config.toml
num_hidden_layers = 8
hidden_size = 576
num_attention_heads = 9
num_key_value_heads = 3
head_dim = 64
intermediate_size = 1152
vocab_size = 8192
hidden_act = "swiglu"
norm = "rmsnorm"
norm_place = "pre"
norm_eps = 1e-06
positions = "learned"
qk_norm = false
attn_scale = 0.125
bias = "none"
tie_word_embeddings = false
parallel_block = false
init = "uniform"
init_std_qkv = 0.0181
init_std_o = 0.0
init_std_up = 0.0181
init_std_down = 0.0
optimizer = "soap_variant"
learning_rate = 0.00246
beta1 = 0.95
beta2 = 0.99
weight_decay = 0.16
lr_head = 0.00539
max_grad_norm = 0.5
warmup_steps = 200
schedule = "wsd"
decay_fraction = 0.812
decay_shape = "linear"
final_lr_fraction = 0.1
batch_tokens = [131072, 262144, 524288]
max_seq_len = 2048
doc_mask = true
train_tokens = 906800000
max_steps = 3085
dataset = "wikipedia_en"
Each number is 128 + 24 x the weight over its row's rms, rounded and kept within 0 to 255. Layers, rows and columns count from 0. Numbers have three digits each. The size before them is the row's rms in percent of the matrix's.

# up: layer 5 MLP up, 1152x576, rms 0.104, rows 803-922, columns 96-127
# down: layer 5 MLP down (transposed), 1152x576, rms 0.0986, rows 803-922, columns 96-127
# gate: layer 5 MLP gate, 1152x576, rms 0.0967, rows 804-923, columns 96-127
up803 106:163182100120094124142128086123099120135107101108152092146109146148123147109136097161164137137156
down803 107:148145112159167130116130151106124130088108111106175083149103155152145156118139150164151130153115
gate804 100:112135108128115147148131172095104150146129179122147102143091102152122107108111151139126075116120
up804 102:164150141104094157114093153129132114093143120141122133156156116106123124124146140125134114108129
down804 105:121149109117140132117126145109146121123138092132137126114143142067120124104131146143145099126127
gate805 093:070176102145123146126104157124113120069165157135156149081073152130118127112089123113139098141101
up805 092:157150109146134126131155101130126134128135107118105144114065108079117133114117149100127103163177
down805 094:061111137155108147145084131125122156098145150099113116091089111105119144160128099141120095114098
gate806 107:138118115136104116126117137135082150117132141131111136152128145131120152075121083147145141173139
up806 099:057156132129138129088125099140103113119118112116132126111175118146161132111085139140138193169108
down806 100:155139128142149139146121125154142150141107096118107148121111125169146136135169101108170126163100
gate807 103:107152106101137117124132119151121160125103152135144112158138138108120165169152139138072118087106
up807 101:134138127124117137136151142096148103089132141106123145134088148137142107090121138144104097139155
down807 102:109128187144138101138101122137192137134143133122138129121181106117128083159155146152130136090092
gate808 107:135122139140097125131109127128142139109127135136110129126103136120161128128122138125131148144126
up808 107:128156150116183151138158091119124125162149131125153089134107127124097146108172137122096121109099
down808 100:152134128148140092103117161126125158163132143137123136087128134146121136105152090085143111136115
gate809 101:151140136129136135151138112130100105137141144140094095141110155140154156072114167138144134145113
up809 105:120162148098136132160144153174150139138145160128119113184128156114123163120146122129154136143132
down809 101:105121140125152093128143086130143073151102060089128133146127160132114136160099147123121150176138
gate810 100:121127114130128120115145105111135127096086130137111125134126127156150145124123163153151137137138
up810 098:140179110114114091103138164142097112169167105102128124142115103135125106130142101087133098138140
down810 096:112123175080134155104096166148108113171153169155135073111133068113128083112116134118139101168134
gate811 100:098180132130118135120141158151161124115126184153138108115132151115118157148133151134135100107102
up811 101:120125148121113146113141158097117147121115096089128134154122069130154113117157107150146139134147
down811 101:104098147120150123104128183096121141123135087205119070082140110144113118089162133096109135153159
gate812 098:132089096114146157122098121140173133175094156125111145119106113156115121097110146104127124144105
up812 099:140142108125109168142099154118120077123139150179113111135117151104065118139100122113091131095136
down812 095:091135117117159129084102081120111140127142129111138121136142105155091128127151133139109112125157
gate813 112:131129138106123110112115159153094135120154136104129155124165113150111130101170134099113148125142
up813 107:127098135157136128144143100112096115099134123109089105106132143114149113134101092091164133113150
down813 106:143121115156170094127154131117122137121129103181154148124118092101115169094139097098108092125109
gate814 098:113159133097186115130114115085127090133174159126105152111165138119104116146130171128116155107132
up814 098:178138144121172143089116098144094124102129112096146127078125124169100119130142137118121119146136
down814 096:159164094140087125145145161133162149119140174173160134156131113140138130129113111142115113091152
gate815 098:109120166107076146118124094121151134152159109124137129096144131091140136121123094142092108157131
up815 095:121093160130157126108148141121124134213123141081083149108133135144082090122132113138125112120134
down815 097:127124166140082106151123126138161140121138109156132117121124166065156139113141141128149111168109
gate816 120:128130151129132109140135089111113174113136168111079128143105127145124152117140107150159100131141
up816 117:131134128128145139116116132109145154098148139100120124081109144076151165086155132114111132127181
down816 102:133157141092151105102099077144107117146148103129144145166116163109143124129144103083118128140127
gate817 098:125087125154141102072089140120084106114157127114153168136147119089111134132119111123077165139101
up817 099:115129145141148132120129150116132094086135155124147151148106099100168106099153139135115142152154
down817 108:114123115135124145124162161123132102115107134136127089117116090129154107153110123128173099134108
gate818 095:098153095131112144165069151144123138056134134113106126169099133143101107127135100146151140099163
up818 091:153153101114096163129124102135094107150168144130107096101091153115165148143095112140101131113146
down818 098:143089128139128125138142099110133178121109085124123135140106145145140117099138133120091143130131
gate819 097:119144111102091106103115088164121146130136124116160110118151168150147103139137136158123084117091
up819 098:140094114143123135120120125156122132092171133094134069117107129139113126123131133113141113136094
down819 091:120150131137151141169118089125106177124102126108129108111148120141142145097093156122101133143109
gate820 089:109124120128130131123097142127144103083106144095133133159116108135095100119160164162136135145129
up820 085:146114102086092132113120148145089165149138133111144113079138106104146126129110170112152114110127
down820 075:102104078112129134142131096131109128101077138138099140155152123097151110139166120140083142098098
gate821 097:126137137067109123145122166118146163137121120151107119123099117104118104133138148122153103122105
up821 090:141114131148159132143150085111096087135142135065131105115122146120110155169129118123122162107067
down821 102:099136100130135078135159158114087102127137139162139138107116136088119147141107118154123134120142
gate822 104:162128129130102116127137121155127133119120101103144100082146120127164140145147137111123128132147
up822 104:112137100138133153117111126149173159080119140110074106109135128092120123150141094146119151145129
down822 107:126159108145117146099117107115127174128094100087115124090132142100132132083148145122128156104156
gate823 093:099139127119118133108141149085118127139124146163128147099063096159111112149154156160149145135135
up823 091:158158101163125162119138103137154094155122127137106166134202129119144120121125133122161145114128
down823 093:130100151134127139150096122171133121123168144108165076142151107137158099101125144198118091124127
gate824 100:142129141135143137137076119143092095114134148132147135109075134148110134174117126143130145115131
up824 102:100135112103123150140101142143155112140112150153131130104115144154124127137147122103153128113122
down824 098:108126109121153098105171138155138159168168140157114122133138110106084118113127117120174156136137
gate825 101:128122077110113113145105135089124111111159168122157116086133117122136132124149080142131085143137
up825 099:105169153108158157088127114099156141137129134149141162117130145111087121131139071104081109123108
down825 100:121131127142118113119098107114121134091107125117142109138131148106167136113136099096141095144172
gate826 092:121079124174124088155118116124107136140117110121128114120100141114144118102111174118130105156120
up826 088:106087108176107127093102137097121158077141123131116112105089118147161111170135128124130129106131
down826 094:157135146123120180128110102106164071097152126105139151144161101116143128066089106154136133135145
gate827 097:097098127120113138099083125114116161120148113138134127135096141118090147131149133101112075111150
up827 097:151111148082122102130153118130175144121121108103153109099135146126101153137109124109120168078076
down827 101:124131146153157095121138146148128110110141108136102158104101079093115134119095140129109080156164
gate828 091:107148112144165115112138114136134125138120120161133126118137163061149074110156143137145165118138
up828 096:129123129124162135106109151113127142134148130113171161111124080086175082142137132108110145134114
down828 094:124096157133146143145121174125122089131089152125111089154101149141146130140106100142122145145131
gate829 105:129113186117141096127156126134151117107144163133143159094137117121155098141107146155128122129112
up829 099:133128162130123119097118141110129137130096191086131158119172142131121135147113135156117104107128
down829 104:113155091156104153181113072107183140132144166110154118138170153104125116128109121131111134169131
gate830 102:094122125112036123089131159114151130108140147116110106120143132134103081126145056147101120117128
up830 102:137129117136091093074109119123169122152142130087088113146127126115177076129086124113116173103109
down830 104:134098100114133121126107084144101139137110143128119109116132129113085113113147144134142125161143
gate831 095:156145100155120149162052146118101144133100107097111144083131124110179124143179127134120107108143
up831 096:148131160116124124134144159188094116096113151140129156100091113132179097095161117143111075137130
down831 103:113168119115160112127146162129142127127156068133107115123137121112134104115139113121104135150138
gate832 083:148137170145112114112122147114101117140114145063146131121122123097135128163149104091134127106100
up832 086:102100114141165157124129140143171145146161102167101117157105154153118107093112105147094115145105
down832 088:122120151119134122114121122155129114124093140107128110150175082111107106122129138097132149123116
gate833 104:087115125128099130130105126138119110122138105150135125106126133150143119161121137135107145137137
up833 104:069110154116119159124127170109129140116078179163127119156135124108142118123103139134093112127140
down833 103:137149102147063098121109177150123128128116144126118159168098102093124154109108137114158162175138
gate834 091:159131159150161135127131119114146116111099150163102135158119178145119121161154130123149125112144
up834 100:157167130089128113096159133157129127103132178154130156127161123120128126103095114105107142143116
down834 087:154098170144123120088162155099080066188179131121143139128098142159155140129121136156137117154116
gate835 094:105082111117128161085142137143146147126134148085116138117123117062126145122125135084128069128130
up835 098:110121102107131143097163110148148140138145175139091119127110171138125117135116155150095152153105
down835 087:127160173083154161173121140170129106083125145116117112089131127130133130112115120137148152117086
gate836 095:154134152163070109136147139135155130121155133160145129123130181106133100125136114136153139142112
up836 088:112103132114162119106119109153136136117114141165126152129136122082128130133111125129118185145142
down836 099:121151203160117134164185125121176157097117116131182125170109113142134083154077118133105134104130
gate837 101:113150144098099121168140168122141131159113172103103117144130130149114101116141089144125151100103
up837 095:181113148116138135169133126187112130136122156097137080151123163099129129133156126136105107146141
down837 106:144152117109121148110115123064087149119122114136150140103127114106134120134148108116141144124099
gate838 098:115148147147137127172135145105070145142086103092146173127126125129132132117131091137126129115119
up838 104:151153134139142148164139118096148082130086119108082136129159101097178083118127134133137164127119
down838 104:116131141100132145118158163187124154097132157150116153090130139128112151163126136128133113118171
gate839 103:097161159115091063103131120125162132119115143068123134135127084153145127138155148104180118118121
up839 098:148177157109112148105115142137103109166146139125144151108142124073124078110094106145172152158102
down839 100:110097111137151112112160127105134152134130147153150128086161119159128142080162118138165160141066
gate840 112:154128134118128165111144105149112142128170113094113126121153109135145097115120127164113149111132
up840 110:142147111127167126117124117103120137099130147097143141114128125135148108133108131137131165140072
down840 109:145118064186120111097128077098128120153105128092111129108163137139074108122130133114122139134151
gate841 099:129135115140110136098104144137146195130132100107156125153148143122130110119113116102139140140112
up841 099:162154099113131110156180137137096124108103145181110187130102132089104159161119130118105155169107
down841 102:130129122165129126125093125107132115098136111128121115132122132060080111134136117117108113136111
gate842 094:112112078124143121113143127130124107094137076136135108125150146141108094186126119116100134141174
up842 095:128128160118119123119118100152134163147140122113133106055137164110147120113148126108153153124094
down842 094:114135131099126130110149110123158130083040096134132097122105153117099110085105117114128159143145
gate843 105:069106144145109131098117133112147160126105129097143157130109143115153115070116132171133132133131
up843 097:144131172140131127123152130126097138132134129131126125108128120117126073124092138109132156122133
down843 100:115160122121098107131160156120137107106105137161114162186151189121092108134129139147118164134132
gate844 101:102101092099151165128159111109100128092142147141138133153148125138120127124145110136095156111116
up844 099:127151113106151157173155098119127146127149129149135168141130148184138094113119121093149137179143
down844 097:101092168153069117093144144159107132141128121134142093115129121136094123108122157113138129170092
gate845 091:104130115145137115152138186135198106156117137161100109099120079134161101145137134114122139171119
up845 090:160113129101116127126125149133155125147150113084107105193126120137146111089108181080131126132133
down845 095:119125133191106124127173133067130113143091121156141166121055135158111168145155157126095118123115
gate846 098:121122127150122115102086097131124149130167147139147116156118125132149120181116101178133132108157
up846 096:155122114110127145125136133117137124141181147132111175141116181129146122115154125162134113121117
down846 102:098112139129114139130124128115142135127143137166113098143099143169139173170131112125115101112133
gate847 095:166155103131144165098108145137088162147133123124148146140153113111145155076140157141111123104151
up847 082:183120102117127139100089141129138159113094127110136130134092147086105115117126130162117127149105
down847 095:132144154193092133143152160115130186115100132094130118119115145134109094141124089151154073171126
gate848 101:168155174083130163146167108137175161132151089117167119158098133102139168185143127090112114110116
up848 109:126124152121161125113156128100106140132119132134161134124120105131138141175155119099117134154145
down848 105:155139133116144144164113057130100146144094117122115125098146147131104106143128104113131157149097
gate849 104:121133129156159099124087155112071114119100091103128159071142122127136136191127126112112170119118
up849 098:141131112121131150156149106124091122067181091138142102142163153128111100148132131110107106157148
down849 095:146063159158117111158120099127101108123104140183135158162121096104103127131100123111098139182110
gate850 098:138143118138093150168147137098121111113133156135126127172126163109114093121152126112154118139158
up850 098:107145122102108123145143139137103175146143054094142090111165148178129167153151097196128123157152
down850 102:094070071111131155096114132147124104092146116151139129150135101098109127123156103136169162107117
gate851 095:141094116163121131100120143115134120131138155079121129135131124112126127142161113106127126117092
up851 101:164142122131126145104130161160151135112123110185145131112122157120104109119124117133140098150129
down851 102:144119150138108142160154135118122131155192102148097150123122127093134103097142133191137139133068
gate852 107:149123137127106128133125110158178065148138116138129110148113129124136162080141153117144118118132
up852 100:125127127088107119145106151107173104154140163127130110128129138120142112163109114119136151163165
down852 098:106124113087127101104135130156112096135109133112135169149115097110084143136141139115142096129122
gate853 093:129121125114148121161160107127084127187127137097121142179120126106129163132150147141171107125165
up853 085:143123112131130135148120114152125134159122111158140128116180131164124123113137117118093130100127
down853 082:157087171109146143159135134142124165109146176093141126168117173111133150131131212119143147122113
gate854 106:075150142110122086090107109147186100109127160124153135116172150122113136153125121156161119149139
up854 110:119139123119139120137104127115122158148078145144070145142095145111071129117106086162159173124138
down854 103:093117108163079152180127119092127134137165124094097124106121093105146095151138150086128157139167
gate855 092:097131193135119105133114113109110167114115066195124134117103085121136109174162125104141146133147
up855 089:125175138141113144111095121120126067116136169109130178106132094147157139150159130133149160076129
down855 100:112106111127115142110107139105174114125142097143099103135110072132125134166152136120139169092148
gate856 100:135113060158174131130179141110124141144165114147111109145174187120105104163133163124144100130141
up856 096:118089116125126104164173112143115117134100111088117124162163119137139104146179101107164149134121
down856 101:142131088145149118132117116141130139131160110106104101121078177103104131098127149129138098129153
gate857 105:116100150110119160106119135147091118145177142112104151121154082140154131166122177148114141199097
up857 104:128172123143139130113119098183142160087146155116150158130172143114139102078107084145114140119090
down857 093:159096127154099130120127125126160123111092140134154127166131116154157147167143170139148158144133
gate858 093:084119134145134099125125119158097093140138098153145119091103101154132110139154133125112153117130
up858 098:133145123132130088111111125127112117124104163141119109134128112129166138130128101146144118111117
down858 098:109133110122171165146131165090116134157101155130137109095146103095080130104135116156118093155133
gate859 098:118133141139100129078128142121100158125066174110096062136161086137131121148138201153105111107104
up859 102:100105156124097123090051110147102117113110137127142116117117105140153125111086164137130132140103
down859 103:113130112173109108148117162129100169115064133139101139136094128135156129136180168133138189148116
gate860 108:119102102129159113113125139136105112111063158124121170179176139140140108136139114152137115135093
up860 114:152101098129130113101164156081157126153125146137134105140083125149106122108107093153109107130144
down860 107:132111109096157135144116153149116134132111107127087106116135094099150122116125131113111138122145
gate861 100:115139109163156141117097154066119133130103143112095174110108129137136094123131124124090112089117
up861 121:121197120144091114130133095134150149118150134130137119107121113107143135141144142157094107159152
down861 104:113110123132133137103113101107099144129133111122144150127125147128144115119124108102142195117146
gate862 095:158155146106131155131113123119139124089151126116125105167115120089122120141148173116134146113095
up862 103:105091140103168158120195138153145126132096155116139117144148134139127100116124105094097158116187
down862 100:145127127108106094093074124148137162122125140085119130115134170135096158103165144116133141112101
gate863 094:137135155128123083089176102120127139173181114139117154107129113106169114154138150121118149095153
up863 097:139177122160151143112070179086165129111125142114160141160149134175120170120157111134124141130133
down863 091:137109137087125127132127135123125138098128118130095123162144121143130102174084133138120129158094
gate864 101:137096134138155122106173164111153140157143140139121126125098125150179143128106124143081129142120
up864 105:155152126137130129109100168114123144126127138119170091138129165074073125163144092106122121115155
down864 101:147069137088166130141138076171137137128141084107102164096167114146157133143116101089143106146128
gate865 099:145081146121126101081129102141154138082101126141096142129151107156188148093139133146146124084138
up865 103:134115158129120141086105103183115129092103130100140149134122114104150163073119154136114126109125
down865 108:118140115064133134133151145163138143122101077134116120133114142138130134124139130136139113096135
gate866 109:115106106110152106090150158118141134116136101157167166122137107105137147144159139148125089159130
up866 104:147144175101118126113140126108155197110115093083120144116148157118148185121164135147136122104147
down866 092:105147168145162114142122158150158101145147124171117072128164149107116098170116133141194104140151
gate867 101:111146169134142126150145079132133133144113157097179149131119109099086142113130136148078098122124
up867 100:138125145144122145117121106113128113140118128122103119161160126134144084132128101094110131096164
down867 100:135095135098108122118130144140123123106163133146117133159136118127119131180155153137127123122104
gate868 088:126169140127115148140155113126146131137103140178132081148135163117151143133131127155171123099074
up868 085:126134155190164135119076145130118158160126109116118116123160119113115119108145115130113106112116
down868 094:138162082129141107160089127138113152131118111110144135122128107118137126222129067135099122080188
gate869 102:104160148148126130154130112110099191139144097163096111154128137150114154134123147137117129104138
up869 103:162143135117128128162131154155125117158097164086138155125131137069155124122141120121075159112149
down869 106:113137136106131078136127081111143131130136088137146063148136105105149133150088121101142081126080
gate870 105:118147071095113149094146091123149095142078138128130104102141139133184103103144128141120163130123
up870 107:133122102127109161118145149093140127195120119150147156088166091136165127084145080142126135126134
down870 106:130130138106143178140177143159117108136098126146125129109111088050081106138125165138169140098132
gate871 100:131126116133117132132100152136124111131139131137138091153090120128147126143163098124114138153127
up871 097:118060109121153113107129118141138152121153087106102168118132084154118150153130130157169135150108
down871 107:151118092135107135114100088115125147124153139104140170145127124079175114136117100132124146137126
gate872 094:074091146112171139145098151144104099137145088143170140107162153150161125164087148116154140105155
up872 102:173109138123151147118118096135122119114155135168143137132172179179107166101111123103138169163167
down872 106:132151086135159136126092115126167089108155102109106136127154128141168135101126115150103149082101
gate873 101:080174131142128104132157151146142212141077116147132146119113136106133129080125070129148108119098
up873 094:108147126115130134121180093125095164141139136143156114104125149160144133111120156136136151106099
down873 104:167123136134142128104086104116165119078111102160135125118099195090122116125177124126109147125136
gate874 097:156105120098119102102126141149143128145125126106136110088168083134104121138156116115134120104162
up874 095:114150152151099087145050127141046109103142139094123143173123094156187130161143107127131125141104
down874 102:140119106110137111174209121076098130143099130145119175122127168123121169163147108132105164151137
gate875 094:154111124096125154108113057064124127092167135089119130129156129110151125104140050157110092137155
up875 091:115117131096086123095131114133150157159122169169080120089133112103137184144088128107107119112133
down875 101:144177141107133129113127139114155119136134109132087135143120108137129135143113171117156139126117
gate876 094:133121119117117129141100155117074142145115113150081136141116097118115113097159101134173157139135
up876 092:156107145147132177140121135154144088100140130096147099164081168161144156149128160150148133125112
down876 097:099123122115097154160056133155144136127120082168069165143114140128137126101132124116193107145114
gate877 108:166152123123143111102187156142103080179129129121087179110123123158119133115148112148154145149120
up877 109:106131111131109126105185137085090109109138124143151143112129156153128130128154089142094105140175
down877 103:180090132139170135165092116131131066146134136145147128163161062162170130148139120114112122091139
gate878 110:167130133155148115116157170127141162161134136088177163101136178130142153147135126123171153081094
up878 106:115126141113076130162137096120093125094147130126107143152102104145129157175156082158147164108148
down878 104:124161118141158118134110120126155121150144170178113112094179124150087147149141138131137150140111
gate879 118:121120124115130085106130127134093152127109150113105107132127143138114095121156115162063173168111
up879 115:106154151138147171097174132106113137096142113131135122089146091139159108128167147192120171133138
down879 105:172066121135142135170157135116133177132120105134138110132083138114134128127106112162107126126093
gate880 094:139146127147121118125138126116172132082131098097101128057103151133125154136133096140162127150135
up880 102:147118116098127127140098119110086116149115145149112143172118140137111105091138142130102128132117
down880 102:139124110137178105124125117139104168127138152120110130140149126125097146163184097133095123156107
gate881 101:127139114114166124121154119113116143147111114121136131144153137143047110137124125129162160108139
up881 101:128153136089124103133145145111143157139112106129170097111093135096125116126164109151174132100148
down881 101:129118132118110125114090126124134142106155136150167153138173124093112151137126110104125109120124
gate882 101:150084097136136099141134125155163124132136148098140092098135145131135129149116137094178123124113
up882 099:123117120151112123126150102134101111166098179109171126089161104160153126113128132113145099129132
down882 099:105130126109127160098128148174090093122126126088095133131138146132124071107155121147114124085107
gate883 105:096139114117095164183157122123123142123141103123175174146128129147148146142119161165120129122129
up883 099:143166134203132173117111136151131095122136138140154119115168111140164077070125086130161137154122
down883 106:107113135138078149147138113143120111092110110110145142140132122161099113138123121079159097141140
gate884 096:114148123178133142108099167099118140143111066087179105114113108091137131079156180144106138114142
up884 094:167116116088142148112119169102114133162127118157051117140109138173112133134106103135108130078150
down884 100:151122167120139149173158113177119103088079174134123139140159133093178196113128126122128146146116
gate885 102:148152126140115154132139132125123154108084112122164142170147136123105127155105142137117176126120
up885 105:165120099145155097117146142121083157102116103164128161087117157121135143119131126118114130127116
down885 107:127135129114128147157135193101143138145132131127140118140109124155124161157090145144096145118147
gate886 109:127119151148107097123189133067120142193142159189124125143146135121091075105087083113131151128152
up886 105:137155119136158135140090151151123119080115165105158143148136122113179143133133095114087091126125
down886 108:143151153103100172124162158142142118136127143119114112136120112167121136136141135105158116187158
gate887 106:136115156140116125126113143132132061126151118132164148119124138120144189112101090109116125116106
up887 103:123109131098153137117099150188139127130110137142116144123083128154136105128135160129104130122118
down887 102:163149141132103106098150125172133111131120195090143124090130158115162103093118153093117101113094
gate888 099:147135096090089128129126157120113107133147140132105141139125077169129136134133093145129126124148
up888 095:139127120120158136139120105079141171120131091096119145057127134124139112102165128193100145133106
down888 100:115105171175143111148114115134116134150108103098151112142110112095140076156078119153136113164181
gate889 097:120129128136141153102131112177138169116102125111125148178127127126163146105147122130112125132092
up889 098:120116118074128145089143126134093166162107127127108132158097085118130097157090109156140131133139
down889 096:108167115138154130101124123149127101108112101158080106155146134116146145132168138120105127157102
gate890 096:119137110103095116114117138128134109153060128130129127131183131124142105137147174159120121100172
up890 098:150166090109141141091162090133142159147127153127128176131142146147118114129139094063145141115103
down890 097:096149149150102126169132159103172136112147088146142080114120145138120116149165118136132152115158
gate891 086:101144146117148099097117155134114061105114154111115097161089122110116128111152128148112108134155
up891 092:133138139174109138138104145128119092123092161134148157106161087111142116124156118121132141124124
down891 079:140126144066134128116147101147114096111144107119118151151124138152150124146162127111175094147152
gate892 107:097102146130116113127110148131127113131139203126124130117091130129086124170137136169136136154115
up892 106:167124080090102155145181157102096063136125101165107126122139165170128159126120156177143151101083
down892 103:119139100179115124125133091141142155106150101121100105118153118121111100120148150087089152126141
gate893 117:157108122126108109104144111110089140148120162108160155114091124136151128148151146132148155129156
up893 113:139107067135159141105081163145111129135113113115124116157119128117120125147173158109153161133090
down893 107:083127093171193133147116117132161155147092110127099103106128139117103111121158094124148107125140
gate894 111:057123131137088134133112088118062158166074107140141090130152129081118146125159157107120119122151
up894 110:141107112143113114115153124139128132151130100131087152121131119153124107149181167128073136124119
down894 100:102110119157132148122125113104125135161106113134095129116111165101124203145128164118115153161150
gate895 103:105110103072089109194098105129077090113176123121127140148117144131064129143087113198120141129124
up895 101:088095163132073068203114116130132152151150148115156133113102107156118134132147083166151141117133
down895 100:153134145130139193138148124125108115140154114142127095133125142170115124120150123119166117139080
gate896 102:132137154139109107078097131165110145084151119113122137197120145128111097124120118139135147135107
up896 099:128134118129098141113116142125141145106106136101130121140126122099157121084129103078118147130138
down896 104:138099131161127154166156121116111113119087174115124145127133130140165121161119125118103117170104
gate897 093:138107113072173152128084084119132105119152140089103083120127102103122100130128134117141118093153
up897 092:131145092108125133144168092124139131097150132136151151145114111157111118118165172131126116142119
down897 102:121108082164175114148106160068096111132079190135138141160116161080158126139110114116149111129094
gate898 108:085164091160114133133096116086143158111149171131126089136086150139103121120134125156153135134094
up898 107:149166122129112140136120099140130139137122139121158163139139151109121131171103104126099137109166
down898 107:128112110159164144141130145107119147113120097134133106113104112141160151131151108116106142060102
gate899 096:117160145082135119116122125147098086105127149148128116129113132083116160128152121106161133092140
up899 101:094105139099165172143170149104131120128138101135097118110150089140138126124106142136099148090134
down899 100:119150137118142193085091143109148153141128091120145145117125135104141133117162137126133111110109
gate900 095:096160149133152129163115136128110103114140110142150081111151145127132119155125125157105080140088
up900 093:141142163137128107124180142152125136134134107142070105086071101101143115168119133135130077140154
down900 097:161115122130121074130088119128108145104153119143136121157145129178106126138196120134101117105140
gate901 095:138111175115117094104130121109163086142167091172111075079144090156130151098130125162079107106131
up901 093:102151106173116147078118159122153164105158190115092135092119119113131129130116150131116137081125
down901 090:138161149147098075140123109133081161113149148130135144164149110094142154166130116104143180158129
gate902 112:120111140095151108089140147207117075125120142139097123145091146178099138171141138118139117137137
up902 120:113122165129129120113091140116136137154166121121096145121138171107107120157118145119149092079120
down902 097:111086104131118129102113154116150145113168088121139123112124168147130107115139149117102157101091
gate903 110:133133079102118128123106128112141134111134121146143125127115122155132135133092142102148126149124
up903 104:135141093159144165122123114116123072172140142104109158096100143086169093154138138149136124134123
down903 101:100129156125163151141182130132129121117167132157173124136099134148123171123152130132120152154122
gate904 101:141143127132103131094123085136143134129141137110123161095127162148116168109156154162128127102130
up904 096:147176123143154145113099116152089135167101106148119152174120134126125117139129100125131141188100
down904 102:101191171111142125112156136120150113120121141144136102145122129145124114126148134109107123129071
gate905 095:144160130097136112158154159127119080146146139160133156109098113153135141127108103089102120125127
up905 096:113144144133115160117136122095132110123115161122116121145160158146102089102149097143144137138146
down905 096:104142114109139121082122145123120162114104162141132127114168145159180117127163136169108152135119
gate906 097:163157104144143117125088117134093147138169124136147126177098177132123150067138110113099142155154
up906 104:140127154143147151121157126148137101172122154141139120129122099117161160130116144185131154096155
down906 101:122138119126130135100093145121117151129157118140116106129141128162177143118121096098134130172129
gate907 101:150143123166109093140105121073116146138106136097119108117119163140084110146132144147137133118117
up907 098:121124086148111122133126117127114121121160127080133101119063151134116111110140158114118096116149
down907 100:144146172145145133129143072089171103130144132143115136147131176116193114147126149107138148141122
gate908 102:097118092114168148138117129164108156108139154116117131134127115130096126200138126097067148160142
up908 104:146084149151114096137107134148144159116122087111146168110175111098126099124152114112191120134112
down908 102:141103135125086116148130094125117163120149130094115156115137118107132137139100102128143160128114
gate909 097:127061127146146133148159155119117091102147127105130163129108098126106126107194167132071147115130
up909 105:121174071101164149142106146109173120106098115131149149117120115172132125148085107138109147144124
down909 097:139120162167101121114106144129112140118146120127121116090120118112109104130153128136150106087109
gate910 097:098099109109111133142137146137130136098108132109094108135133090154126125127129111148153121128156
up910 100:112123133085144138120124134175133109117104126168134172128200129136075129134136129129107155119146
down910 102:122118148113138131153063155108126123150133127140107102123145103131156086144129102168068102097138
gate911 094:107136096107125126094076136128114113135131193124098105114086145128130119131137085166147129130164
up911 100:154140165082152134124088103150179106132131142138127135094088145118115096132098142129158146103157
down911 104:180143080112129114115137142122116142144115146138173127102121141156141138132113146118171144112111
gate912 101:127081144150142140138114126163113128152112106119131126130144120123156133169122177160081114159142
up912 103:132170103116146126138150125134169118105143090136118119176096126152123140129130151107146145145109
down912 088:130135169128108117123110115123134102084150122153144132166151126054107128160093091130116112129150
gate913 102:114128122106110128080104137134134157117142114129157139105148141127134123143102127087117104116110
up913 106:129091098172168111171133125109104121126107137121133096119085125150145146107109134136091137158151
down913 104:108154182129091162171184150112106134119102124129127105137152121175150115144127177155162125097161
gate914 103:123114116138108103137111129148172115100120147134138061150124117140110097140151183143123121141124
up914 095:152101143122127138105109121122161114109098128125165141125133118119104098125154135115122116161128
down914 101:131137118139126124112149119145073134126139117129143153127112111155175116119134115135144146115120
gate915 104:118164114145111076110150136104156127127131129112141117127140141163112130159152143097165168138110
up915 110:115139104111144131139155127101118122154089151154144148110101160166182148138146102115141110090143
down915 099:106149160120116111134090136167147118143168141151147140150130102205151130122143082163120144141102
gate916 094:082127158144156117170101122137157135110121137136188183132118124096164115086100092097115143148123
up916 095:172126096100118123147139148139114142113145119152125122093154134128128147106144136139147149151176
down916 102:119132139102085140147077101118118144138117145137083156139143151135137073127141134134125128124101
gate917 078:120135125116096127139109162110139154146119082104153121132121097099130170137103110184138156134112
up917 091:106113138117121139110123142136109174140142116137105131151100180139108084149113134119126123127155
down917 066:116159111121150141111172117131165112113145111112111135090192084131167162119163089119067148139076
gate918 099:129126102114074132151098119127159065128118143139153116126132179132104164132149104094154139120129
up918 099:123155138106099136118130153135101174139085175097143138093126157100135124117153178090112102142133
down918 099:155096100169148134123099131113139136102120097154143158095130143114172163103103173106125188147138
gate919 102:165134113160162116104132104115127116117127133116167167051133128121112133136144153155169113097100
up919 111:096120122148121081134111131129098107119122109159142114060104147145120108129130151125188155137121
down919 104:112054119087144144147171159122167128136122107121125134078124102162154112092173155151087156104144
gate920 105:121142129155118112138108162144128124127138139116124131160123114146122127090106087198076114159126
up920 099:138143107144153123115142088132127140151122167159088133122133090130109084114140136103084124132096
down920 106:114126129145120090131138159076099159110140077111130132190185125129132142072151085091062136133121
gate921 122:105140120129134149146111139150131139103130167154083089143091135149126122140133144139143140123165
up921 131:138100152145133119121123098129126101121167077098123131124117123141160137109165139138147082113139
down921 114:131114135147096172090084138119105151112137106146133137152151122112155114123167150073137183161123
gate922 093:141120104143099117110126090107136167148155129117124094103079122124073122120144092119146120104126
up922 091:138140101154120154138125144104122128158174172162075138175110100177125144141159076112175152134127
down922 095:138161159164144121087105134145146135135102128119112083142136142115130097132130122127154090145125
gate923 117:139100137093082081099130072098056108104163144107153128134134143149127121121158093149127112069129